Weights of a small GPT-style language model, trained from scratch on English Wikipedia.
Size: 19 layers, 2 heads of 128, 26M parameters.
Training: a variant of Adam for these matrices, 4601 steps.
Each number is 128 + 32 x the weight over its row's rms, rounded and kept within 0 to 255. Layers, rows and columns count from 0. Numbers have three digits each. The size before them is the row's rms in percent of the matrix's.

# layer 9 MLP down (transposed), 2048x256, rms 0.0679, rows 1524-1551, columns 0-255
098:111033113140091122147109130136091185144050151117129147142137142128148154110184124148089170157157130121123092076143083094174097106102127098044154137100123099122163147133135113078132145124170202155112114105093115194106150159118118139104078200105088088051060133085097169111168117055112097110178165128118068116112154170123164151141151114147130079146124179178125154128146168108154156105125113151114102100138127118175183084108171133141164096191134114107129186184146079172133170130102104079079103142087181128098129156119147199161153159146110127091150110144105139119088103170155167128158134157157157082114102104166154146198127170041109114072093127143103109115140145120080162085144126176124133118124148179109123165092125159135112183126143143165115130071132099121117112181134138
100:104123138119162119113150142093123140134136129111064136104132184180124094124147104167121178100049131165116153131164143134113070102137154120137083109159126096178093066140158154134196110157108126108098120182108170136087113123150118166127127136152115145116041052112139125104128213091083082156171128164173130142112103154106085154147107136092121165071101165166124068165098150163088127138154212166115139139126159101099081145153120168099155131141153157126106137185124094113172177162140119092120157131134187099079095116143126165121148201202098129117099074082145152080098149126179106134186116155167122104071149094122142143073098114181094135163116105130128135132089179132101137101132153093090128120116122168044116128106092040191133112116130158169190102139108122095149161155085150
098:150114176132067105138092075134064160089079177071144103171117147109084124128120086126148121062132154106150128174103138128116131116135129109172165140097170161179066089112144151116136105098104141130131144189137131090081096174157169149160126166109086116082124174074126077094169113084110105141106124198064083120126116142115122130079095126120173081134113143081129202135157117146179149092146138172146117122136149104190121160096125157097080107131103175131169126124134135148096151104196208123120096128135148124091146192117091113085075177117130153108195145222117100106079108077174112100111158065109168093129109151132147138153152127141163081111096137084154150159189141107151114152091138193062137121150172139135123128186171169148112186144169104099136135113123124093171144126086124
096:106136183070110141089119087109091163170210160158156137064136131192151156127115124135115126147142115130090098172112132140197087115174119131108194140166110140110107156139099204108084110082108143120134161148150081122158139144084143166148124153061125112140135098109166178134170128089057127140129145143148099136163096115182185154106147135121108182126093132104166154140093114147084124157126092172147120085090124123117142102129122190102167141187160142123153203174135119126163111153113114121165076109073162164164180105164046137084089141053161144139101167153098150109130131121120133070141139155136142082108089126153135165131142164161118153111116094138097113098095160119107123150109147090148112003132119095136075126116090132066154063133129092130143140148177104166093099063106190
103:131140139126141110117129170135137154169130104120109164143107148146160106142093182142089176113042099146132106190115124109129107153062172107147130111162098155141123190108150157093147145087125197091076146166158125146132112131074178132159106075105144163144115091151074135179042130113102034116156139131159152097126208164106167130132080072136109173129101131139094093106190133101175116110136166100136090181155097179128071123162134120091131121073139172149118156114112145100132099087158086101120174107093181122133145096158073101165152091150136109111060160121124172169190125180160162078130160144135105159134101144130117128164107170084111112150155124093164072218126158068128149136116085101099108156191173129156095075103128190159139139140111158076117089134115140093108118150112116
092:133104140163103149114105113171218107157182117135107120120103077123156150166110131127116121146132108090129115148116128141134122164183123165108096088083111097179069105130076126125103088081155152088130133119119107115103111098141123130231113168106156133133115102121086111133143117175173135118152157094169123144191118094064046106136098144056089157150087118071129100109147092137053135186156173146097125175099129128136181124089074093106108158103113152133105078112133128215144102159120148120125142122130106165067142112109109105104155136116100144158099085156150144118095128090151103123161099123107115149206086133126162161125121158138112115172129160152205161179075096132136116181127189145118064107154144134142123097089164149081152154200106171122148064196167130195146082115119197
086:100162135136160165104099083171088104164111113140102158186137108111143108106110087154136132138091139092164138147152084138105142186181174086138095084114176129192192167108106147174137124142111071106128173167133125107156188190136067098148073132096145110185169085105106149101150106125095099124147092166139095176120094124163080133100182056088151121144083089142142128136111138124127154240149103135096148122136174142197102085117130111131065101132092138156106157184139134158089213136144144081155170102155088110120164089129122136154099153114093144142115117094093134141092081110114146136125159135144111142123116133134152096116067136104132142147169139133103179133146135172174105134113042033171124140162066128081141115167118122154157110133122121192112116187161142079121089058150135
091:144164126076127131140083097129134119108157109169133080138175109153145130090146160151146145143119113142089131117147147075134081204222119144127126110116096153111146108135123093107148087114121117126137115118132087149179127169116131165133135161120090111157154083131114136141108167126164149141160143118086175071133092106154128197171113209225144128137128161103158147077116084113086205109135096100119134146124139097104132064138090194101172071115116117121161199099130095081134138136117111133124116072073111195151167137124151109115126141142140103084050185116091158123088202135136056128053141101082158139165128164136179121114149075117097122149095170113146093165126128163126076114122171156089122202140195112110164128115128142078096098122110121195071164097132112114199152134093143
107:128160157166168091126150144120123110145036085134150112121119163121069091124163182139131155140092137117145086152144102149150180131148126107111113161132148173142161126130189136126178186079088196140149100153131105125115122175103140120098143146167144083113158131120094111127182155123152185148126138119101147130105121112138109112199144149140143175126077113150100094119176166065111153091103107114185142097160102168086136145150095155147091128175054158104115135108092126086091128097111153086128099122110092179153096192105057138071085096108097169120140140160163128064146125167154187145154091136144156100176163132137074100136064127125091132120112157115174097138111138165049160134041180117155018171146129104115078054086116165116182134144138091135114125140201139120136142105120143
105:154196119171161086110118115100098114098152109157119115078106197171115104111084135082072110130103057138094125159097165127115162129104143141134074197113093113097130142127187131124079168125054146059110131122143132129017113129155121158162226166174098135128146104130111156118124114175168199186147088120155162139163148118117088118144211076103122178145106099123089108126086098116158138132126143122101161188177153160109145118156145095099133124094131158123121138075116145136094059095115112173149138105140144130131161133150092184149177120167109123135126129171067096104171134145085134090118094146201124139058111172121093165178072158105108104082151143147089154161101160083139122138103124133156131120122161119152118159141158140096147077103178074141114083125097099121147118198137131
108:138147117092114148118121131112140148121148122125133138112113101157109136067145185190112160130103112122142156130097119098096175148120114166082151133122090116082158076176111130113099125072098099116118177196093122097112187123139132150106136211111162114181143109057149217113142107104126144173150130112126108115163134132079081232105127104129146089142203085100177090111167059095089105163177171091157046073145137152101165106126147160132083087115160167115152137111162126114143124138156117130144135133121116107107128141074093071182136162161122152155111150142099135102176185167124143150096180041099124104108151091095117119142132167120095123157144141182111099086051086138094083138218064124101150149178102115175126092140081127146155135109127168149118159134137146154159121129121069
091:094143046143183094152210131164202100113135135123110092162143181118068083113109184122075163112086091135145130115119093119135077109122128159115098102156173179108148134121103209129081102124170157107146090169127112134119112140093133104158136156104162122145099129117136116108151103080095155130148130115134163176166113149136187089165144159071096144164060162204097143100138110119117160071128114097117130087209075164148185126121179115133133081152099126134073103104138197090077109134150106111148195182153087107098118147146096111152161136094101178117066180142125115094116163112167111146136137117113141100149148113148132133163137110116096129149128174038119079130106171053081133153048118168130179140158127158159137129142139072152091112152117139108098124192148130113137150120174091
087:106156148128147188134153156112131139136088066108172138163053134171108115110117122106144141154076115140100107143177135138111148184142147126098118137119161153164107091123174074037108107144075143129206138105178103154126145113120095188115153153112146141092154123124110128150095142115054106141142129116141116134103137115127084138101115095191133136148096141115111098147144132152096132156122091148136130189124177053086143118119037175181183105113118073138131193094153090139039129145175133154094184170064104104144149136121151132102109107141087090141091098113120145121111139130115073101127169179134085066113133117139151113070117103074158157136198099116120096126133202135121133105156090111165200202160116170140097086162165149171179100103109122134096146143103159142178062092156173
104:107120140133126166149151135129168071083167161119136155194148187075088124138082160106135087115123130152121150170135106152112172182149096135115120122113121152183164141120124110141128178082127155169133148195082151116086135153109139118082132153114079134204151106139078100187143171150114164087146136022128147152149085114130128110123160068085115117146098119151138121156120096101144038088095157177152170104086095091159115132157184167154094130135101145143191176119117118150077119131153133155164104139095160128129159142148109118071098141110114140095124043168072100155134139140108133141157173092086117114137137102174095153134051073093139093159127144154123060132092113102049118150097100114085110143195141134123137083177108129153168070079119122129106194204142080109137102142137117
091:070105115154164120162135138130154113141151125095122098103152160128164141122172111145163188133162040171119151167127117114090168046185110127117081055130162145126152142133067147097142154156123111150187118126112147135182155099137119128131116126189163116092112130119126154085193135070126093125117143093074088108162065136090078108047120143150161110076128156113097139057078095115103125121154119047150132080131125075185148182112166112140147164132041112103137188175131095170222130150139106149122131121086113172154117134115122106136133113161179126124173140105183152164107133112174134132101093096131197066181132158094090089194122071117092160157121167126109110100193173147159150132124128116132144153106120149116155107112103105176083131131154170130141102132123110146102140099120074
094:119206088127164102191153147098219135131138119050038140111135116158166116124146120155160187129070156097098111164174115181137103137098120086102158123143105141138138095124156103152127063113142099151154107085147059094167127107126105112175195155177158083119125126068094149132206096108123134102082120146173128115105145139118160133091132117168101096162134102051122081078143126122161111137140150130202101162090112158073090116155115204113127137127130111114207169143128130079134148134147130095105156119132139146178117106143133209104071162119098119078114096116100158152103137159085052120111150116115117135076088166109100141186110177169101140125119144167180104124137167142148098139106133147142126204127062150125145153109117109168106096134126120108161094084172167105130152120153076
103:126130105132187082166139151141122141171125112111159144182113143130120149128098140132147168128121152120114166040136119101109113169113173154130120158140113132101076137167135094105127143108127109106115232156166126128172099165117115129144125117176130100091134169119066135097080176089139112145161121188085119116121097186120096153178073133160206135142083133093127133185083131106123128104158099164064119054137100146086117146111062156099124117166120144052135111156105099179115144125133086054091107170138104156063154091135143116158122161141167146135131160224115144122109097100148180121047154090096113155183165085101110180160185131097099162107110130131165094176117080109118132145098153090122132101109193179167160127114135123118125037166082135145098138124137095163093095160170128
105:148164104133135089160155103091120147171052159137093118208113155129124108091060090162155087118129133236125159184121187052095114151100099109131106081174106165121133172138137093176143080082100162155108145128133120167103079081121108097117119106117143098068099134124138101140136143150107108121101103143153217089089171124114165148067185075093127130063119146096104097216166137154147122180103132125097159179114148141122085133083170133083106107140136135128123119095172113151148103128073145145121118131120126148134179102138107137122163094117132097059172158080115136111153095120168101118141120104143089123121123094100139061164082158161082139158146186114124173118183119150121121125112080157174112114164118077119161181144134150195176162117144117157141143079111156118158110148199085
094:124161131135137108170202179133111141103126167142170150072081118165145191138126114109141185119075079090124074131113095097171096151154139119172162109091173159152133099123104141082140114071105169151159106080112127116174068157138080081162150216183145073110140188148081139076129114095141102155089065121117104113152097100091127086097143132151135122129106126136163133076157126180111110156161090145119106132103104155146092167088140107104136063181100067145069136152206120158126159119169105137143096118124113146075125098112124131052108116125148128107154119080079162127132154137133116140179077139156145105141143113084177130152067160092153160134142187104153170221156116139135100073086073101116129142178115122152145124130140148166100059152108117082142151158128098129129213110108128
102:096129137130093124094133113136075125095132142156113110148116093133176147118152143103149198098151140165111110128135154137122106072095119117122165085115130128051161085172127155138086149151152124089117086109148097144107117118148123122171097157157116133105128126134157118111153097170137255101115150139100103087163168130097186140104142139089122138154181137133084120120118124134110139076109051055134129156092118124149145133096154152181119129132129135078133101079132123155173159155113085090115077172070114076164130111153145136137199154126125091132137186107118126172136104168110137170111083133186170107149106136164188169151159116118116148054195153127112095138119140125114139131027154115042173121200119101052144159132173158152116110130123129104162168113080129112138102089212119
083:093084098137124127139080155111106090199098125127137162150155175098128162132111148061167152126151173153127130122101200172163149156093102129107151161089110120144138124132143094162150167165146156153067121168101115134137167137130111113093144033143081123097091048087129083121099146102087104113178142097121155138150129142177137090117120109170135077079148132088141148131170081067111088140100121124158100150161138130106115158193133090144102192106076117160112130097125141111167122130126131172160094140156108067222128102104147161146113138122107119232107111142159153130072126151145090126141195149102116089153106201143140016163106098151146137124097206128145126125164097082120095144120140130132148163120133141182111168106150147156099102155046104128156130073153144132132159169188123
116:123067185149087133138154119158124181181109043120194143173075075136094149123108143087118144168176153154128145143100092150117177116141142080008119077114132111117148105150138141138198114116154190147153158164106078099170098105119202120106215110147116142166149113141130120107079140132206142116119137128138126096083092136133128102112116119153091140078182116116149107192121128103085126127139141117141102115163176153117165065052095142145153101155156124102099140136183128127110148148164085114114136107165181097097133134130123129099087164124134110114167100176128096157136130117124093188152156084119115139139182063156123168144153076065104089129118103130074114117114111217111151140122183194139116152102103157139113147143148104148114139143115116143072127067078071098113179123159104
111:138166060144153119168161143115154115090107150118158199141107030081187141098162132123152194117131144152148122175118145170155113088115093155179168098111132093155174091148104120138136145088071100116169090158087148123152156082114108180120117134165154095145197164164133113107121108137145158130117128151145082096102095179130114176062089058131137182101107152115094101088066110081084146136145128107118046123128105125177139137112124111182087139099123087133109131119139137136135150138116111117119167150218150124122143126123132106099147132159130151163107106150105144223133136126104106093114057190128218144179153122120172107164146101157138145043121131101120109086122121152119146163047143155104097173121142152099147089157080152135148114169055136155150153097084126093107059131126126
098:144165078104168140104123102133187112097138153050141077112160097172147115119101106165170155102166164182135109060074142132145150150141133143155099149199143099123087122171176202140152116111135098052141103092134074086125089079154133146093116133167130102158156109165079148143125154130076144105132086094152185155104127142133152107126102114114143109152141152110121112098154171124133207108090144065100120098076129145145094062192137151083154146111147104178103114136150101098142176136117059116113101107126137156105069146081144147124175171123091088132068204150115116124173164113113124159118155195109164164090088102154086148133086074196153098165105163074130157146096097138115156109138215109148116106082157127122139183149165103153095110117165131178170087148162113152169137118141124
094:166159109162092127137143195077112168175104083086092083189182147108197168131106183141080180183128105093114149126158155076145103148129117132132166167135122188131051128124161174162155155152192084145143084100154153147147106159148122093127155107130148140188124192163101122119099123103161089124122152127134150101167106100127159161139086106096102148115116149143046156083166181147167133170177123147091158120119098110130084143109139107122113086093074081098104109163105102108179106119142148145151144139125015112130084107133094086131119074037164164146127128122158102157158128112087131110087120148116123132127140186097141146142113146148159116089073075165142131119100073109113125149136048160163134121139092147154102140119064136053154085153113081179163116193139139130135114126134107
100:129124121104110080106150069110153123168171086104084108108110163111116179148146134153058144169100097200162150096136160126108095071078127073078113086149128068109166142184150162105095098155083098131138152144135124159119117119144115068100165075146123150082124140160103078129149189123165188134100178140143108110099133089218120188190053126124159198124158124156096162117137097140139168130115164114105103176090181095149163144106149121097138124142136085126137100122098079164102136206144126136181121094136120115153069224134138158126169166138092179155181161185131117083155125099149176113159076116123142186114134125110119132117157150086126109119161162083168100117125121121129158097099125131134125096108106139103124102088084109084102154137167140147083183141134179127060166165162162
097:142165054112170085142100096120155142118130168137080159166121157132123123126120101149093122155038117144216149140055156132130136148148109114105109117145122124079177159137170115144107142121117170191111148093106084157108091102117175145155159194172142098122156088141112171127144117096120112115161149117133128145142110147058129135127158124112112080172142140178164154091128137134127129046106053130133083107157156135141104157147144041166151144147169157174108150127121093158046158167143159121126118122048117126095200167133095130091185134166152120154095128084033115108133117170184125127200136146152118080158146114133093134103136149151230118144143089073136083152139137142151089142109130092104127126110168138109144119118113071157135090143086109086111179195129087097113063124118145
097:132151097136119124121100141130141124123098142074180129125134116047094071142153149148132081144159113126157121186161122127152086132177148137119132162157142098132090137151165120155104081181121167128101095128136138163162154160065149111093117159101075150162113132145117143172091157123114146109153112122131109121106099163152034123135105105134146106116111119104161163090087125069101121206130133115156130171121131095134134132111108102148171128119103150084148105064144085173094068143130099120137139121148186063151129160106172114099093124131191188143199163169185176075124146186101153107163148185160053141115105098144089113107175142123069138131096070214097111138107078058151153104149165165140075132126137061135086127090117139148131137115196113087080161153148209186143090150090089
# layer 9 MLP up, 2048x256, rms 0.073, rows 1525-1551, columns 0-255
094:161112155130122131187137157141127082148129134151164093134114101134180170099117154146129076123156102078087168134102114127123191159093143144068134180108091126140184106066120117135144122085148044131175154143126111139127151131108162081125156134133118110140178125118097160122111127146117185136088159175077135114174165154122131115118071143116108118160156115101130188139162153082081078159130120100172109128139153079153135080132088166089071083119060066156107162115146172125137001165135126157098079117088138126126157077101159147129135120094128077085132113145135152152048159141163145180100082128127166173151126154117122130191117175033127178106105116118110162090168087139091160137167101109140117103130111152137114150153182177110142206111146099156098156158097073181084113115107148
102:124116135129113117198157167106137089165097173081150121158124139154126131139113200107083077105099127118154147134059143164080172134086092181065099174126109099121127104147121126153116097160096131142144145130169106128069181076099177122139098127118100121151101135101127121158154117125091086144140133105055146113130163141092127099194134131127132148120104150059184210181154153148117113184122107164179155151143103145074164116109154120129098140106174143152178022110185113115106095151109123134127107124149124121134154112105121098196142101167170096078113151128111111123119147133147155198186127116117055111124176122088127120169111114132101072092155109118068114133104117140114100154114181131107160140181159162226130094112114111053116107041153151124148064152132090107087164165126085
094:122117158136144159129144059104153124193121125102138133123081117141213115097119105102098105166131131171117069131108096170154168146140155120060150133099110096117157132109097110117120134158061110083137103156082144222122148122159143093063108152080127152150087128104138150180107155170132132157143178129156132170115155146162091081128103137125144165157105121098103116139176130100095162140123138126138164183153207068123178100134105177114156140058081078176105117084141149159156143178090173179130118160130075103123080117151142194106108111113143107108158137140155099049097115138098098091138084147094100128133154174115097030109112157116145167116172139132148079142132058146106090032159080096107133082154101165155139093125106091048142149094112131124103090115168137138163150160117127
102:148128172156135157146103162129113111100056101100182076174128123123145158136120140111117109171174095128222097143132182105087084124133129107159143113095137116171144037151121154119148186164085121128146054147104162097165161114194134081123142193134053125127179093128142133086118068110110184189155123120137183107130174163126160095147145219120135108113150137147152137144114104143150091156094189103097084080104122057151162135120110124068155097112144157115084101145127138115107152073142083176135124130115127049140111145121171133086171061136148111108171165112157090166143122116096153082176128203178132107113162113121136111158137137067106167151162099139103153079106133058143076071143169151182120138146123141119112120154143122143141191145097182097114141143115117108125145148133139
089:165120157123082108187124134074117152161150128134172119093150146106158142170106180089137162125206135180143135192085127082215096111125107119123137107132163128179090164142116132154148127226140143116050089113107108145074157129118107156126063158084113174097169157150142139153107109128102126168115120054148078184114139149175117149115098172090179142103116099099153116118116179100117131143130033100093120122135139109053098060157154093122153167038110101152118123148118155112128137132089188151161071177123097103108106098125164167138124159116122157120177160096134159130115081112085155122140111154127060152109124120097157146149172121090100107150151088103135114111170091173127078096140087106148194130144143118149131120116135124160151134092159112100105022101108132117132175140110179
082:102109149121139101170159211106114185120090193098129105165108138156082085144120145100114163124169137200134136090134131048127083072093132247156153167136148122206092121111164134069106120103169179130113093119103192138160103062164136148146164152186039117118083113181169083105116124138139153164083105108105140120163127100136137162160091187101115131103092160112166163073127120057138075119094088092134106101121141170156166146134103117110191141137148096129142070097211115092164111100171136181036074121082095136130165150102128150105152138160103121164113114097132091152149114141109109139111111086101097109098128169166126151132163099086104205137141118150157126170127118092106118111129161149110130098131144124155148113128134151125140075122105113079163131144114151136124130122137111
093:155157141154090153093143131121053140126113124160143137062121139087132091131140087093068110093089123114142109158093164147148059214130138149119113133097087108094159124167089121093120129171154152148127108121080170126198149114118194082153122156147092112119075148166136157099082134109152118092047162104115106135139137154112051157068142160083160123149096134063121137084119161106180121140135127135139118117184098131043136137202149093140157151153111147076117082135126175120134136076063083174155150083145114085117127101153091136129105149116155159150100116119158154108189106158178133112156091115074130106113085220093157150107130190108063127121117143154155072104115147126134113135139185182104121125135113143142115068146193108168181148150054175100103096104133111159141122157097148
104:155107120145161118101097168126135165105203139136147099155138102182158133151110152096151096133146166157133091133105123092081115131017148146129126151060171166140237193088084114111151182147128096106154158153056190101150137165180168116125042126102119143145120115121125136131140145175084170184107156145168105151120133113213097136135102161076110134078166086110180127096143150121100119132125162071132132118120081166113118150181106109073128166131114125107072096117124186129106101118096141126140121110120116058129078200103202121140132170163175139116137111110136134134078157143088093108113088120127108111182165174136141150121092116106147133151103059088084098155152135158135072168124154143127097119098073141139103102149111101116119128129167142163137090073095133170129106142160200
106:158124145130119078129158174130128136163123166151143149142109114124129120150124164055087082149137151129142172122136161129117130162102154163087189136183159092121158137113120047133129134109178142125121122165157193173103183118130177079103107129124086153078138131061129155063145129069121078146135118118114093178100193092092173137123121149109105122121151160134173168160102143129089086204085129133135063134091088170125179018128131142154155168077093129079113140159108164137102138144086096083096081163131095098082151132155149184172119117138109056115143110131127146114140115129141120200096122102149047111142139204094165079103210196120140177138103160145091082131144125129124136125145084071137101153105146125177158094088140111111152113161156143096142118122145154170147084164108117
104:161123148084120136120127135179126104130134118191155097106047117136129124130104136137079117168112139060147157130080114126117118164109166116107169179118113122140138127134106161157105121147149136185132097182086097126112139078094172141101118109156091187102112125119129127120105092134088091071097126083159156198094141138142130113146124125103125140075104115086115163187126149160141180090116136122128198174145136150131126170169086147113086110089112128095091087146049127127124145122123141157099133099193141112102118123116130069157074116209090173178218076069148171117120095126175171124107148150129055201122122105103106120105170059142152142028053094163173142118175120122151095166133163064148165127137076118116115115149147104132099139090047161098129110115108137128120173172169136
093:133080146167157167091115116163158180131126118116143084160145121119132138126081170087139129153116220148105077107102087133114091153136158130111163153107116132126155096099166182130120174135101124101134140180152121127071190133140148106115078161109141077133098126113127124136153113175168176118119139136187145076116179134110054113126182167111091074115134078181118127190128185112100127110117105065134154162123106066187143120120088179156229151101094102098109141131148137101055118138116112132167165113129098063139103129067165161095106108119042175080154124143159133116139167125132114118142134190134156130135133114105096119182151176059137114137083113138053075164163142162141087115107157156185115131118080139115119110154118068116106090080119194102111086094116122153167134107193136
095:163079134110165094114122117135122177096140128147133086135090110124129122105140117099098125149189119088169118073118086114167104124133127149086155088100129163188125122172156144119121112102138108108112129162135160144127127060052184138134130146084083165073104110108167140068140175103185127131096206120126162132107161149087133126160116136133169106077112174123161106145139137080123075150104218081111159139121147051133146095138109102138082165165153144076131054117085136119127156115170080166104117118105125149143104161105162201126144135097125182149109101192221094098150158108131167158108185065161140167140143115039072121148132139120169164153107110093096094132096128117146053169117128134172133159096132155202174112168079108074170163121131150146146121126132108149154147195129132
100:141129130123105148161184094103140183130127134154151132126130073082060124157135124116120109109110157128176116145100182153169102133099113130029113145143117121081116136123119115110145110123106137130118156136079124129171103121142130134057178172152115130102107108055129107102150117172084128114163129109150152135174072107189105104110074147117124124132120118073206229127096133081104098117153122167078161124151094113042137166139149134106141106126169161137126068112159169122150132128088149174139052138169071100120158108149096162204126159146175126055119121141097072112069132124162157127127129101114144167092102145137117067147147224123082134146120126158141080196116111117131057067153096167174123135187127112136148144111065070107174123176156137126154123109114126159152110132062127
093:150122108204129171132141142098108149157123161090130115092115139102236148061104175094089098141118128062159147103116153138119111106036121163140114182136117155151146110072034117136170096098093063137120085125161140110076135111139144160079118151121069138174135106143179101110133147113085111137158181102086105141081175093138128104127133124144172115149121086134168179106167190120204149144115082116129103115124135114080057113106085171131126113145172150204170122058107147114109104155122079146139145135139146123078157123119156183178092122121122085098114122143110079077170116109157126077179108140051117168131086156093156141116168103124163111146142155177122115164124178161115151127122141114143177107119092080140113090129131104122204202138153149144138112110135141126141173171117148
094:148096129134120151135144089118041137162128105104193130093097136126196134130137195049124101133086156209144118079061162129119148175155139114128158133081115113119175096127124138154133102083113163133043151139147132108106145158159147049094033117122101220117142144090124125123118100183076167112072190093124072180101156129110122086126139148137105132096114148154134152189144158107172106132154160109144170185138099092165146117138106171133114145124121099126184153157196180103155152148068107084120116112109132075090115101098149145162118141146159125126174141191143127147109094101097096103068107046109074129144142141104116075149218129093098150130117150150166113131140110135109109091083126101117093108139142100150117080117157091125158117116143112168138124152081144178141099111157092
104:131112121137154127126125169189151161145133136136114141138072153073153131163088148067112121096130127106136135089153112095174069137145198150140151175057154125134111148135094121161098129139115154107152139149146130159098123138159124141117103157067108144142139113140128127078189107093072081187172139082116090101157103085185126129139105157157202098101189112059123116116170180104187124115180103180114119129156163115159170120120104102172154061136116138105104172095172148081145118103100076151135157119149083113150124096182123181081084135128152147119151085104153114129120093070061118140150128087122103148152126097143178146120182111082140160085169089160185129095111179120117135123153146139118192185161111118166108145142169076046170145154077168080170151185067134092100125152068096
110:148112144095167162149149107120104113124102095050137136115122100119185062131090142107128130131130152170100105082108147112199083143111147130090094152112118154141147083086113176120114105157131113125154054198087119176174161157083123122092125088124129130137107109119160172121136128085108147146130164153097069102169108063215113108185116156172104127090118125145146120137103097138135120149143159102078160168124136121145146150088172119169123105157128135176129099156112083060086167119073107106110098110116138106064163135124163123144084114113196074146113051201141100139186133127120121175144123142061146112123124148173165124119062109165072163051102129137151156102186137142134163064139117117072168115104136173123159097099125071060104155101174160128188101138133162147103152135177185
095:147112089102056119141164128116121117099157116135152139113107134110147063140128134123118108100164142163163125129119147177151147143146081169105166134099161059128119115157029205114102129190097130102094130136163131164097175110130110107045098115105197168108043120163113164124102135153116138138110138153100102153117126162155123131076160132144111129109173137102141095106136100110172111134112132165140144069132177079094163108174119132070142144083045144130130100104120181103159138141083044148132123151170139078116115150104152195118124089116145099112172145132109165122098069193134143082111108110096114154157152145108140060161193194110121161084154173117125132089152071154143117073191132075151181159148152169106129122155100137095042098157122139116162089088088098092145178138136131
098:168098116074070166211104145151140129145115143136113103120170118134109116125136137088141102169111170109171164147124170110143132170152136141128104142158143082134150107144110123125108114081116117122093127165169087158092148130165121107132151090130104160167090111149156189094107112121105116112159172119092038126131100141093149146142215178156127113077177156083187175170186105138126169182104100146174105180073186140087122098166128135069099142130142184118071122127161136075095094157142172115122104165167126143073101136110141134144059144092099172163110112099154092090088097080125153134186147092088140108133067139117072091065103112109154205154119131141138114111121147138114105083132167154150148126124089146158150152097121093176123135139037142014105104111105132094163162134093145
084:207143154117126100114110064135183113075147100129136099135126137088068110174083115115101172131142091110140155158154074098131117110172145137115161081131175152110085175166127174085071086116100104115101122119146109182108157108104146113116067130123175134105131150111141146119190101140076149131124096106138141117119106119118141147127141102100105141123142093119099090104099109134148150150213067145190142130113129098088128118104065131188216153093138103155128156134105130137139146136107113118139147155100171131119121128129108114150129145087198186094159136165109066119152097166107156112111060094156150118136201043059158210157103122059145070150181138098085084179130101139103114132186099065091166085112132124121097110130135121147048162133135130174089130091083112160122100150121197
112:158109143148102129101146135157160155194197135149169126135137122140102057083076176077144075169166143124118124098152126112101175118058111149137110110097151148143146115156164132135171083096102129114157142167122059144085151111109194136095157115151134112129074131081129115115153119102102109129072167124136087134149140152097147115135121187168071143065179104121139200112094110122098195199165117097131089135138068161132156083130117223181101138114131132073093163116156158072107143138019133135079101152148115094083126090192193096120107152135142098058130105165135069186170143116107133136092131157109128168163074095115084165101151191146162160129093116127096116162138172148113138097177136141180111111144097142173136129125095129100091136119130147123096127112130111181164131144112107
099:162144183152186102152182174161089156137169148072167133148112104077077070122146193119123121111110108097092152145131085115162099110056173191100153182098089047094124085113145112136140120172112168121127113120099138162154156108134095151100127109101090103117133136185120099143113073127100087206137146070134177144145126098125147139133131191151155146173166110129215130098139165108121096104172075128066105139187133131100166169138160100125192107085128100099130095099202111096123132170175105149150119100101090127171117131112175104121120093103143125124121115111132176083127142121117115137097096079168103136133144044150141133150127152193134186102160138062139128103101124114087111104152113133161152096145124090149129098191102131067126122095163207156145113102140141169118213102117117
094:155081129146126143139127077157143098131133132143146085015122123173141049121125190132149052105161153094113125139126079138111084118159111120127160191168116084123139089168112110117102137117066088112138113113079120108166140139122145058070119085121079138161095123130124148163037152129116168130122100126160140118148174065117164106115141115161119089065160119136129143104116148072161177177130132129122101138117105106122134103177190163063131151146148115103092139104169162102132177170111124147123123090115122131104100077050173089078175067122167180164147036101131089136124087093178129197108122090119090100142120156133179096172133155165125159121127131108132149104204114089138154108116108149120178095198117167156096172128112111122102099144101175141180113113108162135108146105128100
098:137125103092107108153098086139093137168181148125129139162078113115140122140116163102110089155134140182181141157092191135197175122168104150068074120112206068148098078107159173155079123125124074096114119167090174156080116140081154082097147097083138164104120119092097143084086159160141143125117131089139136107110151137218082122116161174068102094072173153156157141099115109080105129133113190190130121172149175081100157062161127148146174093183118101111113135103081136098095095156101089109131161167128154126131149208111145147131150141156154114159148156078124110132121093147064144112192177135175112091115163099120138105156133139062059132111120137117136078140136107199125117091119103086132164168111129132175117110162131108139139132068110175085148147095120143157138178112105077
103:140125147122143089102151152130114139148136135156147111137100108056080143172100152045104133154119131143114156156061104151140150149117122130099133141169191120078187134128144160170137182114097171088113109136201109146159192173133144157141150101147116115080157113082158156069098094160087099075148159132084094159145129109154119118193180167117051113107157083126122171120107104120059094204168111099151189156129123081098161093153110153133143141147105136126102125072107067143074129208139141111136112137150139122141127136133155153104111108138132151112162100125212120100105105106123094180181163110135181134122157172113086063113113133119110127143144102132193110114173141112137169032202131151128161088093124235135128113101145084165146142135131118088172116145137108103140087160111089
099:133122169137123172157165107105147174149082180171118063126156110157205085159097141148124122126137131130144158130131165117133129109121127139126128097118097072126087151107095169124161112191127181122108101159125207189188102122152104122145114112193152120135165154118140127115098105179147141121092123134091065188096138155123186144130090165151118109135210168129150112116211094107127164130091153088137119083165127128166156066150124112053084128118107156128132154126153165074135130076045093113066034135157080125133114081117165135103056114094120138071131088157166140170178088108141123147137109122155032156135102154106133145123144142120133124105115103133133117113182163115127089117114167136169149147152102137185152080171134113064123161114053093119151134105112155134088149093114066
094:163101079137141154146154119094107135108086156128170130135122109131171125131124129137110095153118119115131173091130162135098116132110085156134117135074136151130067065116069120149131130132083159180172048145203176106098140160183100114196168049076098114105114159122138066038173110148141119113150144113154151197129143084078221066136125158136112089132152137137173141249131115113138168107167132110148089153144082213143145117094151133134116091126113149142160156120099065110149116183102143133112166127116114097146174107105120132139157103168126114133093107136114083166103123039164190119067108127085157148121179141116148094158087139086100153157114118124177155145122109131119109148142094124172126193153134144145174117167100094151146134114067141100123136109127116103193150159096117